Each number is 128 + 32 x the weight over its row's rms, rounded and kept within 0 to 255. Layers, rows and columns count from 0. The size above them is the row's rms in percent of the matrix's.

# layer 2 MLP gate, 1024x256, rms 0.0547, rows 296-304, columns 0-255
size [100  96  97 104 102  99 100 100  96]
[[ 82 147 140  94 137 140 115 105 115 125 136 161 220 179 182 157 113 152  92 118 133 161 148 141 148  62 128 134 167 118  51 177 163 130 108 122 166 112 160 122 176 110 137 137 149 106 132 145 135  59 139 123 141  87 107  80 127 186 136 140 167 171 172 138 122 124 115 134 118 205  94 114  92 187 170 155 170 144 147 138  74  94 129  84 103 155 119 147 118 109 147 108 130 117 118 169 140 161 124 165 125 124 167  98 102 118 110  90 112  77  91 125 140 128 167 146 136 162 118 150 136 148  94 100  80 107  93 118 135  91  89 141 136 141 134 127  98  81 115 125  73 132 134 107 150 211 144 155 105 135 131 171  73 165 129  82  50  88 206 189 105 146 124 161  67 109 122 189 139  76 124 131  91 137 147 162 173  50  95  72 124 144 153 136  96 105 103 161 159 148 123  63 154 201 129 129 131 129 180  58 126 105 121 124 114 156 160 141 122 151 142 183 147 185 135 157 152 170 197 108 140 147 139  83 114 109 104 155 148 120 122 112 111 118 108 111  71  97 168  86 160 145 182 136  79 113 136 105 128 195 118 173 159  93 118 137]
 [138  45 132 134 200 113 121 160 107 153  96 115 120 174 161 168  52 123 153 185 108 121 165 140 168 142 112 214 123  95 132 146 149  84  97 129 136  88 110 167  60 124  91 141 156 127 107 157 155 160 112 170 128 179 154 109 147  97 108 111 132 112 133 176 141 112 107 160 122 114 193 160 151 132 130 145 109 149 129 152 159  81 157 109 111  76 117 127 114 116  96  74 133 143 130 116 135 114 135 149  83 121 143 186 110  82 123 154 107 141  32 147 146 185 107 116  98 156 133 164 139 140 193 167  88 121  87 136 123 143 111 114 144 143 111  84 119 117 160 156 156 135 139 111 140 200  56  66 202  56  80 109 155 107 140 184 124 121 126 141 145 105 149 128 116 114 221 147 164 100 132  88 130  84 147 104 130 172 197 147 127 158  89 135 115 140 141 126  98 120  52 138 115 139 158  75  97 117 134 177 141 159  89 120 134 117 161 125 130 127 111 187  67 111 146 122 172 155  98 113 111 120 152 110 141 120 190 154 100  62  79 155 161 147 125 127 158 120  99  94 156  68 132 155 113 114 151 159 174 114 131 190 158  74 156 150]
 [ 71 113 124 157 122 100 151 107  84 159  94 131 107  78 138 172 159 120 132 194 131  94 102 122  87 121 131 137 188 156 143 190 137  60 148  79 144 145 138 109 137 156 131  94 133 135 142 209 215 138 167 117 134 153 110 129 177 140 123 157 152 117  86 165 151  97  88 127 147  99 114  92 123 161 116 110  67 100 148  98  83  74  97 169 170 114 138  77  69 116 100 152 112  75 156 121  95  74 146 159 167 124 103 195 158 141 115 141 131  91 134 120 134 115 179 117 121 171 141 100 105 108 156 133 125 163 145  78 122 123  64 163 136 151 147 165 122 210 127 168 191 107 104 112 131 137 112 130 120 121 136 109 149 127 156  84 123  84 109 156 158 117 138 133 137  94 146 101 107 120 191  50 175 123 189 164 104 119 108 196  97 114 150 144 175 153  84  60 121 163 156 124 159 135 149 145 157 148  90 101 151  83 120 194 138 119  97  93  92 153  91 124 158 142 176 127 155 212  85 132  97 123  77 124 160 136 107 147 191 157 129 151 107 123  69  87  67 132 140 117 114 141 106 181  88 171 111 130 151 113 120 121 145 107  92 184]
 [111  63  72 159 132 146 152 169 115 153 147 102 108 125 121 111 155 119  85 107  79  77  62 124 138 142 118  76 180 137 185 110 100 108 149 131 120 101  90 139 113 132 118 158 127 149 149  73 109  92 136 168  95 169 214 131 146  83  86 110 168  64 112 112 129 117 142 100 143  92 155  87 121 140 197  83 131 126 128 101  93 112  75 130  38  96 105 131 172 151 244 114 133  92 148 104 112 119 138 117 183  65 169 164 101 105 130 125 157  60 183 145 128 134  89 131 102  95 135 180 178 123 186 140 107 170 146 141  93  90 134  84 131 157 119  92 179 110 124 119 132  85 177 109 128 102 157 115 113 121 129  78  82 146 126 121 137 140 123 106 168 130  70 134 149 140 169  93 103 114 129  93  82 122 121 131  96  88 138 175 165 105 110 107 119 160 139 139 100 151  99 159 163  81  87 126 171 120 125 142  49 141  81 107 133 105 138 132  49 170 117  98 125 135 128 122 164 146 161 116  85 133 104 134 167 139 139 107 156 104 147 110 102 156  88 112 143 129 181 158 138 113 155 118 105 121 141 109  33  98 160 143  43 156  99 146]
 [123 115 144 155  91 205  72 128 137 148 158 129 135 164 167 134 158 156 101 205  55 112 133  95 132 168 130 145 136 138  93 132 133 136 106  47 165 125 113 127 142 106 160  92 146 130 126 144  59 109 132 105  75 147 113 129 153 115 136 161  70 166 133 186 132  89 162 116 116 121 129 119 152  77  72 154 110 126 166 183 128 159 167 125 148  92 143 170  98  53 128 121 155 152 116 165 133 129 147  92 152  72 125 117  25 161 117  67 132 160  61 110  93 150 117 115 161  82 116  88 171 166 176 117 158 115 163 136  98 183 121 170 156 105 134 124 146 174 146 127  59  88 114 157  91 127 103 123 128 126 145 157 147 136  99  94  78 200 133 116  86 175 174  96 102 129 125 132 100 131 117 131  85 102 112 121 108 180 136 111 195 166  81 175  81 138 169 153 140 115  95 106 120 147 202 167 104 128 149 155 119 188 117 132 102  56 106 155  95  99 175 135 213 180 126 157  82 151 100 103 120 115 120  90 157 118 105 131  74 113 144 133  95 136 137 133 129 116 140 125 123 108  90 126 177 114 121  90 177 149 132 191 116 150 113 122]
 [ 79  95 146 121 127 121 157  87 153  68  82 103 147 126  64  41 125 150 156 106 115  43 163 129 175 120 131  87 132 126 142 139 132 146 115 134 152 115  93 147 159 115 121  91 110 123 116 136 166 147 131 170 169  60  90 119 133 169 147 171 135 145 133  96 134 160 135 154 123 151 122 180 169 176  56  97 132 106 147  75 118 110 142 149 133  98  84 130  83  98 116 147 122 142 127  98 102  90  79 136  36  93  70 128 173 159 148 167 130 119 134 156 204  87 100  50 137 170 132 141 116 137  47  92  82 107 141 154 149 118  48 136  72 139 138 119 101 109 143 163 154 161 110 181 131  99 134 153 131 155 126  93  75 110  90 128 140 164 130 155 155  50 122  97  91 120 153 143 103  92 182 121 145 121 128 115 103 117 132 109  76 139 141 126 110 144  61 167 123 132 193 170 110 100 131  69 133  93 101 132  88 141 112 101  99 151 183 113 123  78 197 127 161 119 154 129  97  99  64 111  75 144 131  98  61 153 132 192 133 170  92 152  99 142 112 148 155 105 107 104 140 154  80 129  99 176 105 125 113 104 125 136 176 115 112 122]
 [154 147 161 210 130 109 138 103  64  96 184 230 131 126 139  97 116 133 105  93 128 145 152 132 101  84 161 108  73 127 111 197 135  88 168 122 134 125 175 107 164 179 136 143 164 142 110 143 125 110 152 117  88 168 146 171 140 107 112 163 178 141 107 111 151 126 103  86  99 144  92 130 143  98 139 133 157 124  84 102 188 171 104 151 107 147 160 187 110 158  77 142 153 131 176 127  73 113 128 124 159  99 148 112 124 114 146 104  67 169 125 104 127 156 161 141 122  99 156 136 121 169 168 163 113 172  96 126 169 155 110  88 113 161 136 162  93 115  62 135 102 162 155 125 120  97 155 107 160 112 163 102 122 200 100 129 171 126  93 155 150  90 107 169 178 181 126 137 127  93 111 195 135 175 158  98 116 128 110 145 185 160 145 100 125  94 138 118 170 126  90 101 195 139 169 193  81  95 124 175 116 120  88 115 139 159  68 151  66 161 155 193 152 199 183 137 159 145 136 170 103 121 114 105  69 104 119 150 139 121 115 132 102 130 189  76 156 152 132 134  77 130 125 131 176 176 112 175 147 157 107  85  97 133 160 190]
 [154  91  97 108 139 129 129 105 205 117  90  88 156 173 127 110 112 115 122 111 116 111  94 116 144 143  63 114 153 174 121  67  90 154 150 123  99 170 146 128 175 115 142 114 131 145  93 130 117 127 123  75 125 162 153 151 120 114  83 136 117 125 158 136 141  77 129  93 140 138  99  64 158 147 110 131 125 165  86 144 140 152 167  46 106  85 111 179 140 144 127 131 158 112 178 168  96 144 167 171 192 117  78 116 108 123 110 140  71 119  94 119 157 126  63  80 143 112 123 159 135 192 134 115 143 195  85 187 129  99 118 125 130 124  87 122 143 163  76 118  84 173 118  50 112 145  81  93 119 138 118  84 138 111 129 170 119 156 118  77 129 146 175 127 164 124  75  97  86 134 101 120 184 161  89  92  76 119 126 128 139 120  61 177  67 139 107 203 134 147 142 110 179 134 154  89 170 138 132 112 102 117  98 201 171 128 100 156 162 105 158 143 170 168 143  98  83 155  57 125  76 143 157 102 133 148 105 125 113 168 122 132  80  87 129 162  75 160 148 146  72 123 143  82 125 127 152 151 159 164 205  88 157 113  78  72]
 [116 154 129  75 176 192 141 144  64 137 140 122  84  68 116 119 100 148 210 134 113 112 138 135 166 137 139 144  70 151 112 121 148 128 129 170 127 141 142  92 100  91 122 117 167 156 173 143 148 102 119 110 149 157 110  54 120 199 116 130  53 100 158 100 134  98 107 144 108  91 123 110 144  92 142 126 111 156 117 138 161 100 103 122 169  98  88 182  57  93 173  97 139 126 129 157 115 129 121 182 107 135  85 168 131 127 116 220 114  87 202 189 122 101  93 119 192 182 160 137 120 152 106 181  99 103 140 139 142 151  91 104 129 101 141 146 120 159  91 157 127 143  82 135  68 144  89 171 118  84 162 124 147 144 135  89 120 145 139 143 103 148 210 153 155 145 147 208  34 186 110 114 118 133 169 136  96 150  81  68 132 123 170 149 149 107 172  78 113 108 135 110 130  63 142 110  94 145  89 158 143 100 111 101  63 142 173 168 127 108 152 155 140 114 116 102 127  89 144 136  91 165 153 159 157 109 164 112 136 151 147 163 130  67 139  72  99 156  97 124 176 142 123  51 160 138 107 145 118 116 117 169 150 115 133 108]]
# layer 2 MLP up, 1024x256, rms 0.0535, rows 296-304, columns 0-255
size [100  98  94 104  97  99 105 103  98]
[[139 164  80 175 134 181  69 155 103 124 114  94  75 115 142 129  85 150 147 137 137 122 146  65 171 157 159 144 100 157 173 147  99 148 104  44 135 108 110 110 168 149 153 158 188 130 211 185 170 118 165 154  90 121 134 124 124 157 182 138 117 153  83  91 159 170 123  96 112  88 134 116 133 127 148 116  87 137 144 131 141  92 148 139 174 105 147 172 120 163 152 141 129  71 106 120  93 123 105 135  96 148 143 156 146 177 156 137 202 165 173 108  82 160 100  84 123  86  88 168 154 130 117 185 112  83 156 146 121 110 125 139  75 151  49 141 123 152  99  86 132  21 165 150  80 166  95 158 115 102 122  98 129  59 142 140 161 100 118 130 107 142 108  52 133 123 117 131 146  93 185 130 139 109 138 140 112 172  65 171 121 116 152 134 110 150  79 152 159 124 121 151 134 184 152 121 129 143 108 124 170 142 124 170 175  97 100 125  93 109 137 120 157 119 106 116 168 123  65  69 169 109  98  94 171 150 159 146 160 127 121 108 110 121  90 141  56  93 103 141 151 158 145 169 110 113  48 104 124 166  51 115 152 122 155  96]
 [185 111 102 195 123 187 127  68 140 123 144  78 154 116 140 170  88  81  85 139 116 121 142  91 144 154  97 130 160 207 100 146 142 147 130 134 143 123 159  85  98  95 175  74 116 130 136 147 111 108 140 201 134 141 136 202  75  79  78 177 119  91 123 187 119 118 120 123 194 152 108 146 170 111  68 129 104 101 155 107 160 121 150 156 107  81 118 127 126  39 158 144 122 115 153 159 167 183 174 127  92 156 157  83 113 100  76 138 139 144 101 149  80 119 144 153  94 152 151 153 121 153 166 105 160  95 111 155 121 142  90 125 166 150 161 124 112 103  86 136 185 203 134 112 110  96 115  83 143 127  81 148 104 122 127 140 155 110 128 106 149 125 147  85 131  83 101  64 124 158 127 148 136 105 172 112 124 135 122 103  94 112  66 122 158 113 184 146 156 153  79 102 159 113 187 126  93 100 148 105  92 116 139 127 176 218 109 108 135 178  92  92 149  99 154  82  78 148 177  86 152 152 136 116 151 183  83  86 162 106 150 124 145 107 152 110 146 125 179 131 164  91 203 112 167 117 114 142 109 101  63 163 141 125 147 173]
 [181 183 178 147 121 191 179 197 153  90 143 144 146 148  91 102  96 129 166  88 138 173 119 146 126 117 177  79  76 109 133 145 181 147 114 149  84  52 123 118 103  90  99  77 183  78 116  90 169 122 117 112 114 179  94 198  59 138 108 125 151 116 136 133  83  99 191  95 149 165  67 167 130 138 133 134 174 110 129 101 141 119  77 109 104  79 138 153 168 161 114  91 110 106 109 129 103 110 114 139 156 113 145 152 125  92 209 143 115 113  92 169 131 145 155 161  70  88  95 142 140 133 154  55 102 160 106 145  95 150 170 106 159 123  92 145 152 126 102 120  70 106 136 144 152 117 185 119 156 142 104  92  76 184 147 120 156 135  96  72 135  78 140  71 167 132 130 166 120 143 126 128 126 148 134  92 123 127 118  79  75  77 116 134  98  69 177 137 135 116 102 139 115  97 135 167 113 142 181 132  91 193 102 148 121 140  88 108 151 119 105 106 102 136 109 105 125 144 161 154 132  69 131 143 105 160 166 132 108 154  87  96  61 146 143 168 148  64 141 124 144 158 162 111 139 138  96 152  74 128 155 131 132  73 218 138]
 [158 167 177 102 140 161 100 131 143 162 113 143 130 137 135 193 108 181 164 112 146  85  94 144 119 140 126 132  97 122 102 158  68 190 189 104 136 163  87 164 111 176 165 107 106  96 140 148 148 141 111 167 122 223  73 215  99  90 166  96 156  94  87 188 128 132 105 153 161  97  84 120 131 119 111 117 128 134 125 152 130 128 161  98 156  72 147 137 176 151 124 116 135 128 156  87 133  81 143 102 133 120 140 153  82 156 172  95 154 141 109 176 102 151 125 113 109 140 109 156 133 128 109 111 162 182 140 130 148 111 134  72 147 129 123 155  92 117 116 147 135 112 102 170  63 111 119 104 107 102 104 126  74  82 115 120 120 112  82 128  85 114 188  28 149 163  81 114 165 131 210 130  70  75 105 137 166 150 169 170 128 125 119  77  90 114 158 113  95  65  81 133 183 137 121  80 162 147 109  31 139 182 107 116 189 158 116 138 136 118 165 165  77  97 146 158 101 107 165 170  76 155  94 175  92 152 134 103 133 118  94 122  94 103 134 104  97 140 144 122 182 138 156 197 165 122 114 104 132 139 131 108 116 128 166 146]
 [125 237  86 112 145 160 143 154 112 123 167  47 140 106  84 171  42 185 129 108  93 132 125  91 122 191 103 152  83  79 117 108 153 129 137 115 187 131 192  92 184 168 162  81  85  87  85 141  85 128 104 160 145  74 176  84 126 127 164 119 112 105  98 108 138 154 125 141 113 108 168 158 107 140 136 126  80 138 125 116 136 120 157 186 134 148 119 120  91  73  73 147  47 118  93 127  88 128 163 135  95 124 159 136  82 157 216 116  94 147 136 188 124 164  84 124 139 140 140 160 105 133 171 147 121 104  93 131 143 167 164 165  79 136 158 126 125  86 115 106 102 140 116 171 152 154 111  34 148 127 119 106 102 142 146 166 143 108  86 133 105 139 125 129 133 115 115  75  97 107 140 119 109  85 123 168 107 130 106 138  94 154 128 149 135 124  76 128  58 154 114 159 107  95 131 122 197 122 106  73 157 110 161 129 105 138 102 122 183 103  80 113 150 105 165 114 175  87 162 147 158 157 119 131 120 163 202  82 157 129 133 139 118 149 143  90 163 108 134  84 160 147 130  93 146  61 158 109 123 109 103 159 107 164  69  97]
 [156  50 143  76 114 131 149  87 117 126 126 134 129 110 135 130  92 135 187 100 128 105 146 105 118 198 136 171 140 138  93 112 161 113 143 122 136 103 161 114 151 154 126 152  92 137 149  83  77 157 155 170 128 109 168 185 149 188 102  62 116 105 141 133 146 108 110 164 104 157 123 121 183 188 106 136 111  95 128 116 143 104 145 137 155  90 127 110 102 164 151 203  96 149  96 125 147 123 171 119 151  95  98 162 129 199 149 131 130 125 132 110 165 111  92 124 149 146  98 124 104 127  94 128  88 128  93  91 163 105 152 166 162 162 138 131 139  77 184 162 146 150 123 104 169  97 115 156 101 122 128 185 170 103 143 129 106  71 224 114 142  81 152 138 123 146 129 112  83 167 124 136 134 122 120  48 168 103 175 204  94 131  76 127 111  50 116 114  65 160  95 104  98  88 149  89  97 184 136 104 142 137 145 144 141 130 116 119 129 157 127  51  57 150 178 126 126 155 144 109 163 118 162  86 193 113  97  57 143 113 122 136  80 152 150  86 129 103 182 145  84  27  93 161  69 104 154 161 115  88 119 103 150 161 135 136]
 [185  65 154  99  99 141 155 108  86 108 105 157 186 158 144 102 118 130  91 103 149 144 106 103  61 110 158 158 139 163 123 140 160  86 179 157 107 141 119 147 140 165 158 124 148 120  78 175  97 151  98 139 192 137 162 140 118 181  89  81 120 119  71 154 180 115 145 125 109 193  86 102 129 154  91  85 129 208 111 140  98 134 199 168 119 113 117  93  69 103 119 105 136 129 189  74  94 125 134 135 176 109 190 131 145 133 123 115 137 150 201 117 124 123  82 156 137 171 106 129  61  72 196 117 145 201 130 143  85  95 131 155 107 129 145 135 154 102 118  84 131 134 140 161 153 108 189 206 123  79 109 124 192 151 125 107 131 147 172 150 162  88 113 114 184 108 162 158  96 163 157  75 169 115  54 159 146 152  98 169 126 145 113 154  80  81 119 107 102 163 110 103 111 138 150 181 125  84 152  91  87 139  95 105 156 184 128 197 115 141 191 144 115 117 141 166  91 113 132 131 121 141  92 152  97 124 122 137  85 103 134 158 147 131  78 156 142 164 109 102 152 179 139 120 107  99 136 133  62 132 132 135 162 120 136 146]
 [145 131 118 100 118 116 177  84 138 100 109  98 135 138 153 120 122 129 107 118 101 131 144  87 171  93 121 151 121 163  95 119 150 164 180 163 173 181 137 142  96 132 178  48 162 141 191 117  58  79 159 109 128 175 190  96 107 109  97 142 166 123 138 130 174 144  69 117 167 186 126 127  95 158 168 128  89 113 166 128 201 103 154 101 117 103 119 127  88 176 100 160  83 153 134 186 125 201 173 168 109 108 126 121  91 113 100 114 163 148 138 151 143 166 135 117  70 112 131  97 116 103 133 157 110 180 159 172 149 155  93 177 135 177 143 160 152 150 171 114 158 117 145 173 110 130 126  65  91  98  97  93  88 150 123  89 103  85 152  81 162 116 137 135 156 143 137 175 108  71 134 102 141 147 116 151  70 113 123 126  98 152  61 164 142 138 102 153 125 133 164  86 116  96  83 134 140 130 126 122  66 147 123 157 140 120  84 148 126 183 144 126 150 175  95 159 148 141 132 131 121 156  98  72 160  85  77 137 110  90 107  68 122 106  56 151 191 191 146 112  92  77 157 108  77 207 160  87  62 157 102 147 119 120 119 131]
 [151 115  85 150 181 139 177 162 132  89 105 100  76 112  51 128 117  37 119 113 162 150 152 146 150  82 161 110 192  96 211 145 193 121 155 113  96  90 137 138 159 125 155  81 140 126 191 158 103 171 154 146 157  56 102 159 188 127 124 106 105  87 147 110 111  91 130 133 118 131 146 159 127 201  92 130 169 127 162 136 156 130 187 150 143 175  76 177 146 170 104 117 160 122 119 128 121 101 116 154 126 136  93 104 174 123  94 106 127 137 169 132 139 126 135 135 115 114 100 132 155  99 130 133 103 161  91 145 125 124 111 137 110  91 147 158 126 116  90 122 136  88 146 131  99 133 115 143 139 153 159 115  80 148 172 100 165 103  85 111 133 118 129 130 132 109  68 130 125 113  91  85 105 168 148 176 146  68  64  95 143 114 112 110 103 100 134 170  97 140 122 135 130 195  92 122  65 109 133 135 101 112 117 167  78  49  84  91  98 223 104 110 128  73 133 136 155 111 120 174 116 159 105 169 173  67 148 126 149 127  92 152 130  86 149 113  85  61 138 126 149  99  67 232 120 101  98  99 146 134 141 156 114 139  82  75]]
# layer 2 MLP down (transposed), 1024x256, rms 0.0463, rows 296-304, columns 0-255
size [ 98  96  94 104  94 102 105 101  98]
[[149 139 125 114 110 176 159 124 122 144  78 170 145 114  93 149 125 113 154 116 127 132 169 170 195  74 154 137 134  87 151 134 123 100 156 149 149 161  83 115  71 146 131 180 142 100 217 116 148 134 129 154 140 127 109  84 154 128 117 138 122 164 118 120 123  83 121  88 108 155  91 193 120 141 158 144 143  98 132 137  96  99 139  86 163  87 134 152 102 119 110 104 135 115 108  93 125 158 104 188 115 155 107 170 117 102 133 162 139  91 120  90 134 123 116 128 118 147 124 131 196 119 128 111 105  77 149 194 118 138  88 112 163 123 125 114 148 112 124  96 159  95  77 106  96 152  95 186  73  59  84 114 132  77  94 134 126 134 200 195 104 173 142 134  89 104 173 170 106 119 105 102 103  97 152 106 116  97 161 128  77 120  91 109  98  84  86 199 115 114 129 170 183 193 152 140 111 127  59 123 136 135 162 110 197 118 106  90 179 136 185 140 151 159 127 102 144 193 138  90 137 255 121 141 162 143 151 147 139 100 140 122 169 136  94 125 159 129 127 175  86 134 205 126  52 113 136 131  67 175 173 159 138 148  91 100]
 [136 100 106  95 128 122 119  99 105  93 107  98 133  95  95 141 134  93  59 131 104  95 119 105 122 131 143 146  99 103 122 125 157 103 138  94  85 186  98 184 123 145  85  77  80 138 150 133  84  80 170 175 158  84 122 117 135 129 186 190 118  68 116 158 107 118 138 125 140 119 133 128 153 107 174 152 106 140 127  80 103 149 172 139 140 145 101 160 124  98 122 176  59 114 160 172  72  88  91 170 164 144  93  58 154 117 195 133 126 138  95  78 104 120 141 149 147 128 143 120 155  95 128 143 141 146 162 170 126 136 126 134  50 133  91 163 115 112 107 110 143 169 132 156 146 117  57 128 171 168  91 129 128 132 231 143 139 130 130 126 122 154 139 105 109  97 102 142  82 166 149 163 146 128 130 147  85 188  98 119 115 183 129 247 143 112 134 100 122 182 116 132 138 170 162  93 110  68 189 165 127  83 169 128 135 183 133 144 134 137 126  69 124 185 119  72 134 106 136  65 140  60  97 150 126 106 134 153  65 139 114  88  80 113  85  61 155 133 123  88 166 191 150 162 138  86  90 127 130 140 111 110 102 122 105 150]
 [153 148 169 150 155  76 128 139 103 145 162 132 167  91 163 118 125 116 144 129 107 137 189 129 112 131 138 123 115  95 159  80 154 109  41 111 127 201 142 100 169 133 133 118 129  90 125 160  84  61 117 169  90 127 100  78 141 110 132 177 125 159 150 155 174 106 105 142  77 153  99 143 140 139 131 134 153 115 144 167 144 174  82  93 105 130  84 150 121 176 100  98  73 118 181 202 111 119  89  90 140 124  94 175 154  94  57 135 123 156 144 155 191 175  81 103  69 130 136 107 179 149 101 122 159 149  86 129 129  94 137 188 103  58 156 131 135  91 105 155  85 107  92 165 137 127  91 104 131 118 135 167 130 146 107 129 127 107  98 172 126  77 180 107 157 136 107 180 102 112  87 137 139 150  75 104 116 119 111 118 143 133 171  84 139 116  84 221 165 155 118 102 134 215 119 137  86 149 147  87  92 119 145  88 120 126 157 174 146 142 158 177 135  60 140 151 172 108 170 101 152 205 129 151  90 104 165 144 102 144 168  73 119 150 139  86  94 116 118 145 156 160  82 118 125 128 108  79 164 103 130  71  95 116 100  66]
 [149 148  95 135  85 129  91  77 140 141 106 118 112 139 124 109 114  90 109 122 140 123 117 149 126 168 100 176 158 166  83 125 152 103 123 161 203  79 105  86 154 126  87  87 159 110 125 175  84  75 139 125 119 128  91 127 143 132 180  96 116 141 106  55 101 166 141 166 102  92  61  83 152 142 132 143 187 135 122 113 120  80 116  84 126 105 128  88 172  79 121 156 152 150 131 156 120 135 136 114 146  99 115  42  82 156 137  84 133 158 145 125 163  91 195  51 101 128 144 167  81 117 184  54 136  95 175 136 122 144 128 102 129 135 148  88 115  87 125  86 107 155  74  96 153 111 124 108 116 101  44 110 118  79 157 138 116 160  81 137  83 119 179 159  78 146 154 124  67 157 154  97 124 110 225 119 112 115 140 163  58 110 139 131  94 118 129 119 136 188 104  83  98  87 110 111 111 110 130 160 135 138 115 172 135 120  78  82 148 100 107 136 185 145 116 107 120 143 158 130 155 243 136 163 148 115 158  84 115 174 120 142 128 138 147 108 112  89 138 144 154 158  97 116 122  80 145 131 130 168 128 112  56  75 171 104]
 [102 119 167 146  84  88 178 107 130 113 141 171 115 142 190 160 138 105 153 152  88 135 139 141 123 100 166 125 172  83 128 192 171 165 100 103 111 129 101 158  63 129 179  95 166 135 123  92 116 125 146  52 178 133 118 137 151 163  90 160 138 134 107 122 146 120 148 125 134 162 114 135 164 157 133  97 142  90  99 139 186 169 125 161 193  60 130 159 106  83 157 133 118 220 167 136  98 134  93 125 155 116 156 143 133 121 129 147 158 122 136 117  97 126 142 152 110 157 102 123 185 133  69 164  97 159 127  99  90  96 127 148  98 116 118 115 120 151 129 125 126 131 123 143 135 147  84 115 153 121 103 213 161  93 150  99 159 105 128 177 130 127 113 125 148 127  80 123  94 126 168 106 108 154 117 173 163 141  89 131 212 164 111  62  77 127 198 140 176 128 133 112 170 155 133 130  95  94 194 175 110 111 169  93 104 101 103 106 123 173 106 116 181 154 112 130 100 142 140  93 122 255 169 196  90  52 100 169 133 118 108 123 206 110  99 117 146 168  83 108 132 131 138 147 132 114 107 133 131 117 157 176 166  77 139 159]
 [118 111 139 163 219 131 103  76 120 141  94  57 115 121 139 217  69 173 154 101 137 101  81 145 114 156 136 161 164 101 127  94 104 139 171 145 127 112 119 126  86 131 138  93  80 140 102 136 174 141 112 105 131 115 116 129 111 115 134 129 135 104 153  57 115 153 171 100 178 112 141 140 119 111 128 177 150 126 137 105 152  87 132  70 151 153 105 176 150 141 101 212  92 126  95 115 108 220  81 139 151 110 117 155 131 151  88 120 149 116 109 129  65 151  92  54 120  94 152 145 107  86  78 114 101 159 113  67 207 154 147 120 111  98 196 166  98 137 120 142 160 116 109  92 115 179  88 107  80 149 136 162 136 118 134 160 167 148  85  77 103 169 124 166 143 128 108  80 171 136 110 104  86 124 154  92  90 171 108 105 135 123 129 122  86 141  92 103  68  52 116 181  95 176 109 147 159 202 130 128 148 144 175 163 137 168 126 187 111 161 166 123 121 170 152 131 139 138 147 127 119 109 122  89 136 142  96  97 159 155 146 124 152 144 118 130 138 161 130 154  75  61 177 119 140 146 122 126 119 139 150 133  89 205 121 201]
 [ 78 132  95  89 153  49 198 148 125 178 162 106 138 177  84 101 156 154  94 148  58 182  92 111 125  83 123 173 132 163 121 130 148 119 108 127 124 119 206 166 156 143 114 161 141 100 109 146 153 140 100 127  96 134 134 102 170 124 111 124 130 142 105 171 130 140 118 115 154  88 108 147 173 173 141 173 119  92  73 147 101 135 121 122  91  82 118  46 129 126  93 153 134  57 134 156 115 107 159  73 110  88 179 106  79 176 108  97 188 147 148 117 180 141 177 174 143  99 136  95 136 127 164  74 142 138 165  83  69 165  81 135 127 164 137 164 121 164 141 144 158 143  77 124  45 119 145 134 113 132 144 143 165 157 130 169 178 116 104 128 108 124 163 119  99  62  91 148 131 154  98 131 143 146  58 142 148  94 136  69  98 102 139 129 124  97 145 162 123 139 181 130 119 122 108 130 116 179 110 125 154 136 111  62 146 142 166 152 154 166 173 128 146 173 168 113 109 129  90 109 140 156 106 176 115 114 183 124 113 151 188 130 118 142  46 137 109 122 101 163 142  98 125  93 121  95 120 164  82  55 103  37 187 135 132 104]
 [123 101 131 147 198 119  93 125 105  98 103 183  93 133  98 107 129 151 156 137 126 139 102 131 111 169 114 142 142 121  95 145 137 101  96 132 136 112 143 143 103  97 155  78 104 164 151 127 160 141 165 120 158 175  89 144  83 153 115 193 128 128 139 184  95 137 121 130 136 150  93 148 193 110  82 130 102 105  86 142 117 128 145 154 117  99 149  83  73 131 107 131  98  62 129 159 117 116 164  92  87  52 133 112 117  99 151 157 111 100 155 106 149 153 111 117 169  86 110 102 115  85 122 123 122 184  77 157  95 143 127 101  95  66  97 185  88 176  85  83  73 202 105  85 146 131 148 138 121 125 123 114 156 166 108 114 135 118 134 138 153 125 160 143 106 103 195 118 144 118 177 155 118 194 178 104 134  65 149 164  78  97 102 255  92 135 130 189 122 125  82  95 152 123 169  68 127 149 157 127  91 109 123 197 108 122 120 166 124 139  88 121 158  77 109 154  76 208 124 130 108 122  99 114 155 161 136 136 119 132 152  81 119  97 151  69 140 119  82 167  96 140 142 129 154 122 144 158 131 109 195 104 128  69 153  95]
 [120  92  83 100 115 142 110 116 114 143 103  96  91 137 128 133 154  87  88 187 142 167 139 154 173 176 108 124 128  98 123 140 123 166 129 160  86 136 174 150 156 120 208 185 148 131 170 146 103 163 113 158  24 152 125 196 142 123 100 129  94 136 158  99 108 105 176 119  78 133  80 134 102 139 142 108 100 143 115 102 138 130  96  89  84 159 147 166 107 119 106 113 141 143  46 133 120  92 162 117  75 131 126  82 122 110 157 111 142 173  76 154 117 104 130 183 168 131 110 153 133 152 138 161 105  98 161 120 109 131  86  89 118 127 187 113 125  86 135 186 135 119  93  92 147 146 142 136 127 151 118  73 145 125  71 109  97 149 152 132  85 119 138 169  88 127 101 180 130 108 133  97 137 111 213 126 143 100 150 115 117 102  81 118 177 158  73 148  61 158 177 114  85 131 174 110 150  87 202 160  72 131 114 143  87  86  52 145 152 165 123 105 161  74 116 100 133 153 172 146 111 112  93 159  95 119 129 133  42 106  92 116 126  67 116 150 120 137 150  80 141  80  80 105 169 161 142 109 146 115  51 130  97 189 185 139]]